config.toml
n_kv_head = 1
rope_base = 10000.0
tie_embeddings = true
schedule = "wsd"
Each number is 128 + 32 x the weight over the matrix's rms, rounded and kept within 0 to 255. Layers, rows and columns count from 0. Numbers have three digits each.

# layer 4 MLP up, 512x128, rms 0.159, rows 200-236, columns 0-127
124164191088083128136133157148074153111129084165173147121137052158092147137091147143134099114144159061201117172132115143069107128105097137162116125220151170135120138125112156153132039150115151075109154094101148097151089091179185155106146114086157161143117226075160103070045158129093146105091140091107088062119169192101160108133154125127165180106175074126128131123079125112158182144186
125064129072156059150142158083077156108159141082181115139139184098129100165158098110111143177117075105152103090148147099167078154059095096122111139121123114116141135160054124154118106125157191158125163166122105126111141088130147070102137104171126112151148167126181075199154121123070176157097154177172165158116190127153126106128175171106105147138133180171149151077112135163120065197075
168110161204127153143090114135065151133097104135097169132128140155148171168129080233106158166157171139087107193128087137146171095131104153088111141129130143132127136150028050138179081163168072137109151058111131106070174126087114092131082166115116122130085134163147137170133174134158082092109123146081103127093117091124160102187177179128147125119173133163159104130142205089121099105115
095159063098134123144126127103108094129129186149106075125197170181155103102152098129116103123138141155107171131163087175093100084152143140165119143114164090127072117107194166185115197124158149130128116159106066171115109090139115126149147154143113108088154153111141115135157134069128132162115172145105081096131175160149153125107119093130119160129095110080098142087139147082123080074171
137102094119194120152194087153096142149083138162087097150121121186138093127109140094103145064132092197112153150130097150069111147138108087123085194166123115096136106085110124146195108092133098131193096148172126141162094122101142106077118142130089137123092137118125120213089113126121162097106111103164162167126120142098136113120116116163166143160117099183104103155118115131117144209179
130136128145129138094109165099090152169138126109068140084095152140099144165147130165128124106122172171148135089119089058120110082123152133106155153129181146131151102136185099150114170090098109135107101129098154086152122113153111184143120126130132100090160112096158098135105121121131138094066110109148129115116114141170104107137190137163121126152087126116145094108133128138085126129117
147128135079149133124070106113156152126147142137136060102151163148112130144197122150143161172186110071128123104083086151110146182139131135051119099123140107067111129135095162109161105121118122116118068118171111094176114130108159137105210097128123105139149137113209176162138076125116155109106124157126100148132140095113148154109176115163178109157160097120106140141124155176070071131119
163129152079091101121134096104132117158127095099144174174139086156174111132119127120147111185160158150101138162117119180099127145163152095124179124119098073160158124147115159117137203098076144140126113091046146143100078094115156159101134201130109108186156131126134128151075121123083229131106145163116100120111098140132163065100075076108125174170107104150172137103151139127094178163124
085166077120090150069144070168136109119179135117122087087072168148122072118131124160118076111113077125129140089164125106131170113136081122081106162088087094126177136121171096052080115069095158097179135076088159086160101124147136095113126158156135065095098155122149120134136098151071110108093087118177118082092086108145119116121092255127142195078066219161117102105170163113093068127106
156135109128116127150202142143165093140094061140124151088138182130106157164129143120158166143128221128149092110104126079184080108099060095105111144121057152081189089081121089116139118123172153125101128116153127145114136111117096125119119159139146138143072160113156194140109161176117134151126106155075143101102139161106119083178198197119152165162145030109153164196153056151187128111100
071148110131078184156125068082136103135131124066061110148135130177154102128102113177080082130147118152113167124113092156170090115073130088099158197188116161142077087106149143163186144093138107122135133142117146076162140255127116163149121170160105152187152131155150086092160099151187122124102093190119173136142147139179138091145092190136119109115090095137145122063070111113126093136089
118180110148121086113163106132038134179130094120157134027148034124109156186205064076142083054125066122073106110156124169138111113121086095184180147174099083052122152140138145147051155156121158120083183045098152146082141112121168078165175141110167124174162085165099080218112111108126087124112152095137130132174154154177095105148133161083121161079132100164153147093110103126164121102130
128153147174122164142095167176182131129110171173085094133113120091100112119126131127109154128079173106161109091148121162151146102121158117116102137149116122095119105161120080154124131136075150124156114151185141089151120123107108147094141108175143117126115132129093150110188120172136143168095077171094079115103138103127091134123119127133122068088096124143120118118142136134154150096091
109110167125108125120127144183151121125151121151101079154155037122137117162106122116170140108129110121163160083158154112188143218053149152102115096080114144138098151038088102133133114089118143180133111135158157189057128102163115107152079120158133173103105156163091081151103135100095213147097132110127156112171055110149127222160095074121176149168088147141088127120141138182141082156147
136191059119113073077188132119165066119142109095121163104102182068133121122105118214140155179089133088089054183194121147124126080157124131079083127126047079153078129125078156105122124077163136147106144124179110096100160144102124134096076132046161108155130131061182123134161094114113117111087098184127118087195125144122139179108124169132119118145065104111139074107143139105083162156111
109130145112062116127104127060183096134136076106097118119160151162067143212070152100177114103135171125155126052118103199138139096097141126162093114128106161131134097105049133132149106095147113117113070085170107105136068135064138135103146178090117115150164181110119102126125157144179158099149179124155186137166150079105121133096104114108170112118140114120192096151138083156132087107081
115159126118101133172148113120144111054169081073154127149131140120160100118162087121099100131165249117108088157161106091145170101158101130133129149158097114077169124119081122095102168141112131181161156096094177128053120145124122152024128130136125087153147167104186133099102108186154110110118125158125084096176102145125132185105140127138120117086074113166123108161047139127080128141094
130120098142104080112136167132191092093159166156177105132084116127170082118125118110074145138114149155097115089084195136133191168140136158132132119139095106104164109121123148114160135116135181166123095117203122131135158119156147094144117115103142169101109138112144108151166179135106107164124202138169127133163103135052124171199132200125134084082160146153138171176118140157137146160148
128098123190142089103134119145123128106117156157152139129093098127147188152107059167143102113116096081102151144169141108132160104107214177137104095103110119078121114108113130084128158132144108195114064176143197094156194123156102124119146230118128112094126078122136132097146113112140118112102060147072158144073114115178111113158155146117153126157114170098104120151125081094103169131119
139132152111128094194223124171107081144130143087139103113137091116126126147139179135113151144144079113096097106174163135136153102134177138174125174130102132156102092158114157102107120129100121117157167118084162088079119157118114103121093117142060165033134050116095178127110130135111128151131130094158139153074082143147125156085097130125076112137093139156096178142165143121141192079082
096141102164115151088168165152089192172118141172161196163113111114090183117141128164148114093115107130129084104153115120162138123176076106164138106136109141103111207151132136151168140119146140090172106128097143163135141117095138108033121131171106079210128164158143091123138100067120110111117150105116210100073099119114102087133079121119100065098124125152114187113126148129151082174140
098146083137143137168153133179125130138112130129124110151114171121182101115163115161116131119125176169123158162166122127109131081129132214088126138099139148116120151119138069116110128107114162113137113120126121071149121135182139131132139057123165125144179126123163137162087195174151120105186099138132181114170139151084101144117183159182135138147146099171158143118127103194063165146142
164149147157164135175142095135177087135115202190129145128086143146086166103060173091134201093088182198149167140111133132105035116065030089189141151083182159119141086118149144087127109071137076122124097135143141164185224104204110139129174084091104103162118077128162193203108180148107174110131115061138215117135140110174124078120097142115157192158106085146163152132137153121103122093152
127150165146137045126114097135162151135130082156132128087105130210152122154176121142132179162153136122109076131109100172118083103121093137103105165106174124174123183086139047125077118109112145141115099115178122041145121098103145138150120111091111143130115125179109132148150170073102116064179145160082134142145084053112098131156136156168152206116130155131119094137116085116086115131106
130152126159124129094114081154138067171104180094147165125117114174136172152108086140177133169163079119115089111144188149088100116126134139137213173110135136087155121074165185145143134128077139157149105106139110124046158159059088087139111123103125072167131121033144123155135129141120160114179122168121102151069113134139096123181174128167117132163117167150109180140148171092090106124153
159102178164189082121174109125105107078105100100094078102175131108146141100135109129155145087145169147182217112116094128139106120155124058124131081130120119082085097163108130208160107095123186102128108109116178135053190154156147149147151200115124153123179130118120132121090108130118110163148105123158092124072112107162095114087170141134155137150125078118144129134137146223132065130137
132106152128130078136090164120098126142145150096116149159113146080164139102145111181131128174141083119187091094148109160144154152144125134154201104163092158093122126169135112137139171140118111144100119220111090100100090114110153099122103139107127132147136069095130142129137139146108077081168154169083091146154160093088119138096125125153081159121134135122149114109195105118108136145109
108116135149199146143154186151134165117055115109109087084174111209066096111072144163184149160177074103161097180155138132087116114101179115144082110174129090147118103158129074066176117154040093129202106098101115122157126113136036168142110089115144137124077071063063084054069125105120111131133070054124160095122205151104114067084088049089168162099159174095126137153155138100150129169099
159132135154167147098103168126161135104114164147111083099153139098160173092099136154133071113145143136123072132158136131054094129128135109133025162142092111144139108121175134108102117116118151121127114097128200156140113108177150082146143116105157161075104137151145104082100148114157043112141143154164145156123125144103149184161107045134105118152147127098130089121095159125161126104117
131100193138150105094131125115139124045093103075124108170168128087131123111092149142108146145121150084115126170146129051129157133114126128183063169050175100128168111138100171189148144111084181140082144101061122139129164121051126123125169073137189107097177138129106135120126176121127218141201230126104178136131128143123111108128175174161136066117144102077137158134080156136177114088106
097122209138158172170171083126172098129166199118092035099100100109106095144142122088084114106152120113167130103040118095132099153126096121148141115113161086142127117121185115119153113115113077128141149163168153141085172131149103118150178145148122116162110108139139111166147131127059112064068103139133131142133100158130088131150187166145157037062132117093156139137171134128123145140150
136108216115154127122158119141130057099072161152154119114133145200118111143130088142133093161171126111111132173098110086139115127161088134180144103164089183137100075180096148136128127041173068214058136111159147142132102147135137134126168113155158099163134089041143057153121163107116160084129097182126079155150087114073107160088200115162108058106122173135134133094169119099151161170178
059108096132127104137147059127135146143116117169096135135103100106135134110106141117121089130114128147110140133146082143146088185133155117094145113121109133127144148131183093153156152119141173116128170104088093151144149112162136136116155114070077120116115133120152131069155103160116141186155122155199155111141079130150120132147160129121115108144154150168124206196161144160123136131137
151135125153142101139165151129112135134129156084094083137181106143147121101134120122107132173143155157123113091071119133108082110152098149129101125158153108133165098105096152105117155105132090167134156122127214108171136072208141138147165106058089110059163149143115145146096133140110073095176153154038060094149116085175093076107122042154123124111127140136120069082122117102100126133108
156183106131136130137162051123164113094145165117175105102150138119117098159088138104163094099093100106109157156107097141141118097067187135137132089176143131167104134082120138130188131162184148136136194130125135210136199136068037168122128187084148122098143113121147092116095161134068128109143108175174127142145109134104125162085111101062152117127096099097122181113091099089120135164079
104153077165130172088038096088097164076095080140128143138138092084180160096135119156101120079085125089152117162151143076099052130091175178207184195184100118104117094093124132149109088110141070112171159101136167108123105105127139140093081092125106084126098134060114135132148136107097136145136078125144144092147152050110129105172177126103097079114052040101127071134025104126192086138140
083146144125130137174113089128173097102111074027147120123088169189130113128161157107109095121094140199068157132155157124142090132121092124120092133123126137101098159135105148126099152078112122140116129096163114109144146174078119084108113165101149086183158151106144087070148135220175106170147120127120073115128119144111066128095125100106116123162160118108094116086150115148088128129136
# layer 4 MLP down (transposed), 512x128, rms 0.148, rows 200-235, columns 0-127
101100164095165118163165122117116156100106129140085133135088171144145102122113128170108093099124153165134159118176136098149066101109124170098091135140096125131133151117186112090111082091083141118128093135146169137085112199177102111124137148123049164169131089123113129145136132111141129063153167109107126122054141165162115134156124128108037144135140155140165171090116135096062113180119
132115112147090160108142073178076093070142140159091138113112135152061148113136108134146161135184085127204112125076098101092178140161151171133123070099133074133151118113147089141059155144158118097043139046104088126098127105176183105124117111214201092083108147159055160057118145125103110155086156097139123141161077050086138108121119076142130124075143124117159141135167133093151181117083
132172144193113084089063135075079068120122141131124155086151173105128123135210133170166158205133135142091189156154073144134086115131145140145074146076094076135143115123078127178139109169090135132098114130110129205134110131134141075109129112064115066123172142140128082109099158114158096094090108172108059106179143112140084035199144143136110211148125112145139077187204143079138063182149
069073122117118127132143109130122112092122124114126100173076156093171138138075143202142106161110102030078142131139173161112145089128138105122124190123140084131148170107112188156134122146108101110167145089089079113132081160139048119162180117150097142162163092128118066107169144092152126115082231124133163179133078178159144107141127151097105142076101164208130204178081092131127146161091
141151167141139173184107195066149144040108143128128173121128122090105117107147106104106142130177132122095147198105060109183190157113196129190121149149104155126116137154090172130154097099113114174119147107143041095114124115122091216105173092146121140157086095156111115161139122135121085117155129110097134056136175160149162148135159176097149084155148176088106128117188126110174132121107
125131139119150163143112153153188123071133123135193092133093148085114097103111056100116123126117160147167178128128173140126174145131080095136145087093133082081046123105108149130149086103138165140109131107102138092114124161128159132139167132156147133138070141115087145121095074124153138176120148132147118140123163128078104131161098166115172116134100148135125096163166103107125164113113
093137120138080185103201150196134094116079130128152088090132124133110127149120138145104094111158150170080182093123001108101109136158170145150142106159108169151182123124156150175116117122153110116121102111102095111082139114165147142113104128114148128111170170105160084154139117145121135101122146123128138128161167130149169175079101139116103131065102168105164163153103123166125130145115
060097154109132130157110089095107100147114166117140108093163140115096184141140099137113108125140106198138132121140189198132100107209092093181166142156114109183149113136174135123169108113085160108179114118142124075101114109136162097198139141172143117181197135113097058083139154081108105122177122105082132114112205104107146069101131166132162114098154179132151151094151124089099135112126
101147081050085136124111119118171150099187122133184070139101136125150103090111169088101108110123145186178128149134065137119081106092090067122107179152178114123132115115115097154160066151109115149154153094136162113116169127093057124161186128099147103074101120112119190053150110109109145093088117096145100184106198100132094062123148154186106126111129141084141089199108166079108111126193
128124099162116126113132150182145129084124151120122079123110106118131085086153134033124131101095118102103173123152081159143151125103104155084133071114176109214147054094116114181120131171082102151116167134151157195158180139128153210139125157174127165095118190142118124075158136196125113169115123146106085142163101118123159130108134076114112125174111090121158102121120112086154122102130
159165153169121111123113152124148179174184107118124125175103190119166128091137145067110189135120122100145104166100165186145149145173153161143140136143116111112146152168159164108129097122148144117107117101166165127104108136162087141096163133097103089155087143153091105111135165144117117095147108177086172101128143080111128082108082140120191150143137133152126095076144145084104068086146
177138097111154124094117135136122200099087090108150079132094094122101036091137122174183120091185175128174111170126140133075099112110088105142123047097146154167195138110171169205145114112138038173118124150164113100109134120114064141182080192085093106116123194172107228166151161124046166140106154155173105211139102139131102122143156093098117126139220109142149085107120135123070155189085
104120135133177113124159116115097101183140115054148172120126106154114136156100129135128105151149125170103126144136131076119100082128145115146197158132167115133136169125129141073129111150146120112090143128117151124091127131106099090116133146154136112126128148086101116130099089108137152127141110094092140104168100146128131105144118145140120200117167089107104152100135115149111149154161
125111139065125101143124122180075125132112138160060138118082113120083169112156099151134122134089111126147101141116122087152147132120147156089100054126109045129116187151181119154140172155094150122141078099108124145125129073139158159075059160127162120114188140149142122097098078136188148085110153074158163122132122141106165147122136145152131098148179126125122082168152087149119077205066
123162196080043148197186165113171174139134087136173135119103172071173118189122129112146060102186119098063155100140106152123188138081134093148155151077178103087153151210119124078120111157126189142174102116142180073124126114091112134153140121132147077136132143121097123122130174148135089179070106192130113158126110094075138103134094069076156148121196110143076105126136143188124160078141
136163165096160119112107096120087168162118086164096085111160089171136156157178120092168084120137118135146119166087118158141108142139181139152090174097187106163172155158118163121106114147110137116148118107153136092088189131114178133060050121089177135154043088144131157156099148087105123123121154097088129133097173147126141164086143154163080171070126157132203088105115117132165152061068
127099083162130123129104146136176146098150101093081104047171143115151110135147134093113134112157148149087115090076107114132155114117071131119110087143173147141165164140124132102168169125147117089137164154144109137102131115101140084146116144125191089105152133099110123137126095134128145198103096145186155174119153157192104146128175096141109058156217114128115149126119121123135164098083
125115154203133161119069131159081128086128145135142089166137133102108106115061123136143088137187088124135154063112157130122112165154066117159158135158109157129069106170152107122114189113077112136157124137147150103070150177106122098128152133220115126157135114147108166122062186151127184118167110114162105129075164099109174120098144111142153121148089136177111106114096104130135082116131
139074128113147123098181148090160075169164118076121081155111150089095113169123153119093124104200137068111106111112099171188139122147149209167143108154152183103142133133164164161157183159085134165142180151094126121100075109135112120074135119190138094195127129127074103134135136085126163064195117087170174126176144192106147135137117122178148071137124109139106192175165036160190138118157
129139071115133116088147117155100116125145123166105109154142145067110190130158112122173100130101102139151097082092025150085131113175117137120135114063154166142130144132141132120079162164133189110137146093099141141136164096088112160114140164073120108142147135126154161103068119095081151153102136106160098104181090162157118088136107143126087153145136115158129102151095122137113099102159
135131157136197163119137099158104125123076108145121089113147137066082175146142178114114105099132104134167159112147132094170129163116082127049137093045079076112118135163083134127121151187120115105058113123110140153102115127112134091118194105097179141103107152160120109128113129142188140135086152140121092109185188066155129118130122111109161109111140127061171061179128100126155117063156
117174138161164093215129144134146105148119101160190175114147073109094128112089087144127182148170122161168145173078137097078144138105140084125127076165062149099137067126103122075134161145190111129147110115140133169131115146118126113088151142190096136105095140113146094152110096099137128207095177088142137138120107153128145115134115092142173102125157123094143145135151145154163141158179
123207106085069061130123117206146222153119163163142143133106157117168109141121122100082160059111185108211119168115186171110058084105027138106134101114223178208095134055141100091131151128081122144097145134109115045119149066126146168156108122137139133141098117108132164172188164168140111137126114137204106105154124187186106112173111104182047179078195149116139140104111137120121078123154
098143111155058130123175143136053099107079168125102156159092105110159120123105161121109081152129149151103131068140098101160157166155131139126103108079087139081136088107150161093097175140135089098109128120110179139123125177139113143124107150067198103139130242096134109104082121134149154156133132107154113135161177137109089151156135073176126129133066101183096118104100125106163115125122
111171103079128084164132110149106094133095194162130130123118108052127136125164166114113134101117129163039157166113099116143123105128109130136098132119124103149152062132082120083184162169149131126200136138117150123175126123126091104087158154167084140140122136157131161096115168105142139159129130123115103129187129104134107105093141116150109174095139127114112086140105100129097152160137
086133133068133096103106105093082144141142162168093100140127130148128105091118127159150123134144126155182117126206147148160109153078085139108122144141100089145135105142137153136077109119114169104173137155147144099111169132118130106085143121130154166191133159131134136135122132109116213088120133182118131124118158158118139191175142089076131134107163178163114105108079191120107079096152
086149132165132136104201105140177129104137103142126134120107078169134109090108117146142152110137125149041142163147171181081103101106139087108113073111141126147134098139154173118064206093162119081122184105142142130101144107118176177193129115146119181145182148106130119101162119105195174139126095194175132094141120094058131114129137118141186152116107183083080146163077101092105170166118
126076173148176118128131150148157124092125084116180158115098155193156117109110095137080152102172146046091181179174133158164088153059119115100113135159106143074121123144124143074178093081076135134146109196120050105115089124190114204173091111144126126080144119139112049144141153120128105081164107108110148092101166165130132113097105098145113118114150159095127128174144156138134173146119
087150134129115077083126137161081097142071143150144135130104161094106172161105112170145072144108122174156114081160161088070102129128121169127062192198133120061181141131135156183174171153120166082150109134166109154146165132147128161157115113165118132140101093167134086139115138179078129146148134131123091123111114120077178122159082169151087078140126156135117099158141146117181105155114
098110056130177145202119132163126075122125102125061086052143134164143119164201178093175112166164150120095135134115101086143121103134124118152165130119146096170128150188116079154159150134078130182145135121109080167104182199186118148124083122104088159120156054123047056116142191092142131128073150098095137130185099096097116151178068152144080171128094130138101110117150109124061120081108
119124163124172124126146125111119127100145140141089100126098065118122066109180146122039082122126090116132138173122134048138148130150106142073113099146143188159073063134128122138117111179154163131146203120092124132155200097155133133136144088147084136162153129117119118100189096068128110148134096124159087148156059124150124118091168115172106104104148112107132072172122127159090111101094
163123154162102122105129154127198082111125147160089190115155124164149112112144099158145069202086133126138143102156130135137173132103178146151125077181078098055124098142099134137150135082144135097096121103117013138113092096131113119142133169176158146125157155088194134111123087124172162122132172107138140158147151186184075098122109155057073164109123117094149141146130125137116154154143
133093116163123086118021072137118156135144141133112098162138099143144117103116137089138147095075103053163139124094127138118145166091093082093164097131132114148112118152097111137087070088105120181134112086078090134160166110155133128099172153155132100157138121063145105121129131122111136189146167177128094126116131077152143133067161162145177099152131112128126079141165147095180099108118
119106132104052076085094167093118128109087176103187090137093136135124102099131067114095187076098130176156130070094079125101102175156156162104140067152120164135160190167122108120151136115126125148130137135111073107124160097071122152151136137060137154137145164142132095098142118161099173142122108178187077192111212145144138119180119164126136125100113108128138121089122136135111108092123
118095180085201109113105171140126122117194098175081115149138116177082148104131106131133131102123166155125115123121091166131202131177110116191118159081080113162115196156127093168176059101130186147069149085115071130085167153098198101133113127087109115103088134111140107090160157131150139105141150142137114090085154142140148152112139128045100169150145198151143097123155144106123090143133
080181134021136155129070142131038084103141115125125093138110146138112092102066120099125174133117080142168156177140158126181107132145121069140109124095115061056108098161148119115080143120138114109102180164206175153114118093112147191098200137116134135178109151073146161107152121128148107099152085113166195056152121133142149082033161101129074179112134168127114153129076168049110087114162
# layer 4 MLP gate, 512x128, rms 0.155, rows 201-236, columns 0-127
095150072130108081131108136134069151138122133162112134144103076110034140096043138105100140140107136111083123147115146103088149078127126132091170108169150148135144167143153106100171145131186179076111129176152123180070101121144124178130173096087139122157124122180151124102168141110087140138150163118197149103147072150165138113023121113136088165175160043204150080189092131124107117093180
083111120070160255113107104153159150095128177097105192084120125143120163127125126200098098154159122129123120132055130121172146118129162138067047160111135113123106107102104113170170148147059109112164114061122157152128166129063115179076090104125138137192139140153100173087132107134152132132098091106165170113134084155139210051121109120154157091167081105146108123121123140164134098184148
126121090151124115088140093107066133189162137181088111061181147139174076154152255100128096113132097152147158101160153111126120131163127117149142109144157083125110059080076151103111119118139130147123141178124078069088135087146104114089112108079117125049147084093124074106087118161138074120135097118171143145132137108129200145147092166047120105122104125110139079122115184153073093093098
091135148146131123161165136129078092135094094182104090184129125136166135064144150137116090116111107062147120124159120176120168103126170140144174105172133116132170138157163175142192130166171090147075116150102141097176186165137102128128113081159146167101143121130123082139145148145134163149087148132138160149136119148100100098069076058156212178101080109166142149128143124129094131166135
131143103121168146117181162113119128153118156131147119117133124137109122155133093143157131131101207137093152104143153077121110130160159142141130075085092172120132161117114120124135146050125174161134129120126132104129111084153080151134100132091123184149128131131139162133107112147180168135129121094136096098119109085156143115138133181099148106167120162122130141199129127111174107112116
174119151194098148123137061115100143135148122109120153148141141094125167132126101132124139168127163146157084051061166138123116120134112090148139140126115150124151139157090147154152197089126094092121135167113132116105140145107134160096109124143136102103193111123065129150111075194142141200134160067129217160084067174121113092131131184152167109165201117077123240059130117161123122155080
155139082126105164089110182069161158137148162118137089190125115114104096126129173152158165102130082094160097118143171148112162115064133216101086135107120131086135168132097117128096131075092136166067107122116118077192132131140153130126100077113098150038130054150109097139141120135135140160126117117145130158121064152153155141150142131106112088122098135126110157124042111160121145153161
073142152121178148119158127100100124107089164155135092065135172124138150098115194125045140103153126083176166114134072171138163106149174147062078164198120150078157120131177108129142172152140202144180121129130160092135100142110147159061113132166096081116135162118080165145143139098157123168088070118134118080094074139138187124159096122180088160143102154039110104122095125120128128139160
120132086131141090119111121114129120105158142188109108173137081133139113097176104128107100132128151132146129094110092169110128127114163120090114153150116143147078115144144139140173116173114124154115119120114081152110168157222147173129070107203124155159115100116133126104065160223142099160067150123089151081087155145123108104097140135195088162153112045098111156120127184100121138154159
123104145174148131195065059112192117090080132068120133132137127071155182141119183085109131119145084125152138128118087082125096163116118152148096127068109083157127148173140147141167106109117107087078096067127113178128114139118107071076104073100094217108120102141134131094104103189136090058107109122130063133235162109170125189137139142159116116157197149129072149139090120131126135148115
154175132085132187121148131129189143154166114131183143158138089141112162125078153085124158164155139127136150115148127113096116156164126095055146137168123112074088122076131133154122155140100116124136133085069125112141131142104133139147167120098190161146075132111121105161122162091112143064099110231099135151088079047150118120157113081107140101101171114105152115132132208106161060155099
171091126202116088086120047172107098113146120139125143169090141159120177096135132134133075135139136134115135144158174138114107130086109124163155178155155128092149193095138195145150118124162079120063117106089159116107120118102132143083108120143113115149168116106096110153102141096161110081124140117073130098158126141081129131160114115098158148132125101131100133146129115150141084086099
147090126102121164042124156117161096121119177096185096076140099115153105133076211105116056152143065189131122095124116163133129175120153147125150109135123188099144107170130115096116105124140125153139134119074104160135153152186066120135173099163124137080104162128174092098117126157135102105156108184143150118097157111131110147156114116107139198141160059145143106063244143138170107101147
126179100127065182080128141114078051129172154077188156123104113115162145054163158131141121109179063133076096192153131075140081117104136109137122126116124129118106148110160097106091117138163154116162049143176164115090145139147092131131136088068167134082088123076145084130157180145122119134152065218112171141129162177183127146097101124182154113155167118112157182091118123098098184157144
147196112106144069155144110165127212135077145070107138116126136086157123122096139154151140124167066158141067193111168185196120116104160173124131100136141125181144121154180065110125161122144099080130137193052116151153159185105143114117147095125090070140160107167126160111174131108130163127110100139171152146152152121095094136122173080120133105123075138078105131137135121152112160112132
106073106145144072076071129113167180110159177125144154193100161154182119159129118115094134141158135127135137156092113088097051138142166143156103196093097122194068215130112183151126080155113122137109095087084102075164159095114135191149137135113111160141146152132132159097144092158131117126159100096113093120144116130130127080130143180108128134132147153107121164160132120144145054120144
130116112086125146110127138109121052139161079175136089118165186146141155137139162128091116156113166106066095165132111093167098112149127134134124103102127122181109101114125199125094103154137110103180124083125124165107144110113108174142104153116137115141133104176078124119086163124172098124151125136116105113177120126128157117173133084147118153147124179157122105075140098103140153142134
154134187129139172090137127152129175059121114124190129151104124087169120081155073160108134164142151178178106192082146088149157210120097077094113053098123165116167119118084135093201136138080169163128099082156109097129114156088103187097141136088067079114152094084101167166128087125150122114043146148137132131086160077157127123138140079163148169177084152113185151094112132070129107160145
089154094123115154125072164146148123141112152168112196094121146122102097121098142104153123164120079120149109137115164182142172141102090112132141104166110116130131113154101083146166125167118094086206171121185082162117161140142144071153159117106122079099109142117060096126110127133185143151127162114125166158102119100146115112096120128126128072137143116086126101095191089164140156102101
148105149088174183135127120178177147051096123123123096171116096141076142121118125148113128065123080132202076139161169159106118144140101118143145141122159143124128162074083139098158128090168083151058150131143104110135156094069133105072151128142080127083109119160172143080162126106093108104090124130103190117122124130178158105079104140154128129189111156178125133111168181130085139097146
083177155109135188113105121118164150139134099112112086129092106132130200154135104129132073123159086110152077165163105107165182108091144128130093105149194110125132163112098108145107112100078128108087147151117097105175127161106164123143082137082115174110142103092099117119105132109131128156148156180139112162082119172132152076150108157152124154116092153123102187169139170132169129144156
193160103127170142198104091204148130116121192189104158158129120121161174081130101129155195096152150134168158119149127117125098147075109172073116112180113103140081126150123136139100134032111115093049077071146173145137172126088102143092118110147106133100084091136123175153164046076147106092159119093115172075202089083090101112116072151161183149138127058105140170175069193140131223064088
063117096088103160144132197123065089159112148112121119142174114117132172109124059159085074120135092109105102116160120121136106192165111165128157138118154121133151120088085108130150081087081105110112121148119093103129129112158156154154121130070151101149130161145109167129156097081104093161122104169078072173155100150173140160167165068156131094152110169088105160130147149179145146128121
101144110098125183130159100205076082110096101158125154121124112135109130156053074128126125124088177177126181143069171128101086097085066134124182133083127096128144144158116163112147147086134124177138093174102164130127104129090136122109093116125144166097136114136112130147182116119104128112140136144079159121170099117129122174115158166137114128120087177146100125095154097156144172073107
102109115166162041092139111169098172165074154140160139119117140164128205142164170113167078118126058144143103123172140063136169100145111154145094131171109106152106129118142142063135099075128120127119158140148151126119171129099122143114148083162117124109103082119114120110128107156109176148116135175156110152168164129136125099104099149129147137150123120125124144147132048156125174119139
141112134118130155098181121094101091185180135144138086100182098166108123137147204082163121116178088112092128166162130075136136064122091062124114100130106091137170136104099135097140036164110108102130088099080069120173167084149110142123106128145090121106086193112150069170130118134075141163102142144135137115180178136129126137139175182124125167081149203185157129097143148147138108141062
068068120149209106158158109118115145132091102117180113091050090155123176070096131151117103177236146096113166113151180118075123104081119066145098179189114075129131118165095161071182117136075179164138106122087118111123150086136108147144134109153132154122073168095106099121109179107123125053099084011118190142126182157128159125145109085129130164131200159076096137118068177129140143198167
156055105114142135151130088153150128162115114078156135148126141188143201151116094176144114122171149118105106113148072135100159125149138154152152112103155129189130138129143110177140155167093190130113137133139153138122099133101137053147127078107104146088039080117144101123146151200075106110139102115044110126197080140163142109159105134178154113110060094079121145132129173104140124055101
122132104131156094074191153146140115102139144069128149091142079125123119101115128098094130139149137145126138140134101177135185136129045144085167067134131151045043192121209113073158141170153122135142152088113101048179155101070109127114115180108137157122134102099133196107173128124117039192154093180123161082195113130125137111131190141081102104192130141124119104146075198119088154104183
101115114139164078126112114192055153100077131147143162182157167084112144158090149121187143097114126098149151087144099167112123122128125140054075140188078153124121112123177040110099108146137145166189107130130154183134145096125156132114127171107118158122170068101140182146110168148131199098053196196123134107107130169137126132116149116123106176135107122108104126149147115121123153168159
147081146156168085131136120089081099107101090151174093163104044126168081082098144100152139120138114212160089130094132111163167123123107158115115124159147135165132128140124098120190105078117206164171100165128110142116143103147076163109118109112098139106106132132141076091108100139096136178083120090109097114086109097192121132151121119205147131128123212079114121088165136146135117089159
098111085144087116115088117101180130155149117121087152169166129113137148146118157112128123127117093149140142113139103119129103148120074103081114134138093158155153139134096114121094102096121156065131125113082075169119158086155174125115172111122122122123124198103120134111168139158131142147130105119092099167128120148166098093151086136182077122157148095166147145119128131147163114122152
083133081140108187124127131193138166168132164117162106165111143135099098103139065142075140128108122068156119129184138143113182146191166160143176121094119178099190102136130122145095121116113100100157103168164163116159119099133139136154102122070092149112153159093161135059109066119113110112114145122131149137117171132111098129123112101133200153075150203150077071126115144157157111088117
144127132152142124155154152108066112142148089106157146175076168144097113124120107126124165094163108149128116151096123151133120144130058135165139166140158085168122188150127138230152036150164126106088172122171096090132189068059168111148100202144117136101126168112155128158168119132170151127126193145203166095156167137158081082142122147124153200098171120137168105142145139172103097109129
176086121127115131108026162127096135095106089100113110121188072082113058069163132185078150109152153170109089134165039163170102129111095096134125107129166113160100199161079109137105156135058178091109176099114137070148100148128122147143078161093114159137062124203120087129185165128088227107120095110139122119158159109136104100152169090114123119190132092138124160088121129135187129151161
163117107144172135117134175152138180146122172170181085107129071125162118097096110091095168132165083095161088126092090072046135125125141123150111152132146171143101143076140054125137141114097135121095148143085167161181172111088115173116113054104111133159124118168177108109136128114125125111114155078115114130123129083070183124153101177194171110076156124137104155079097075140142142122110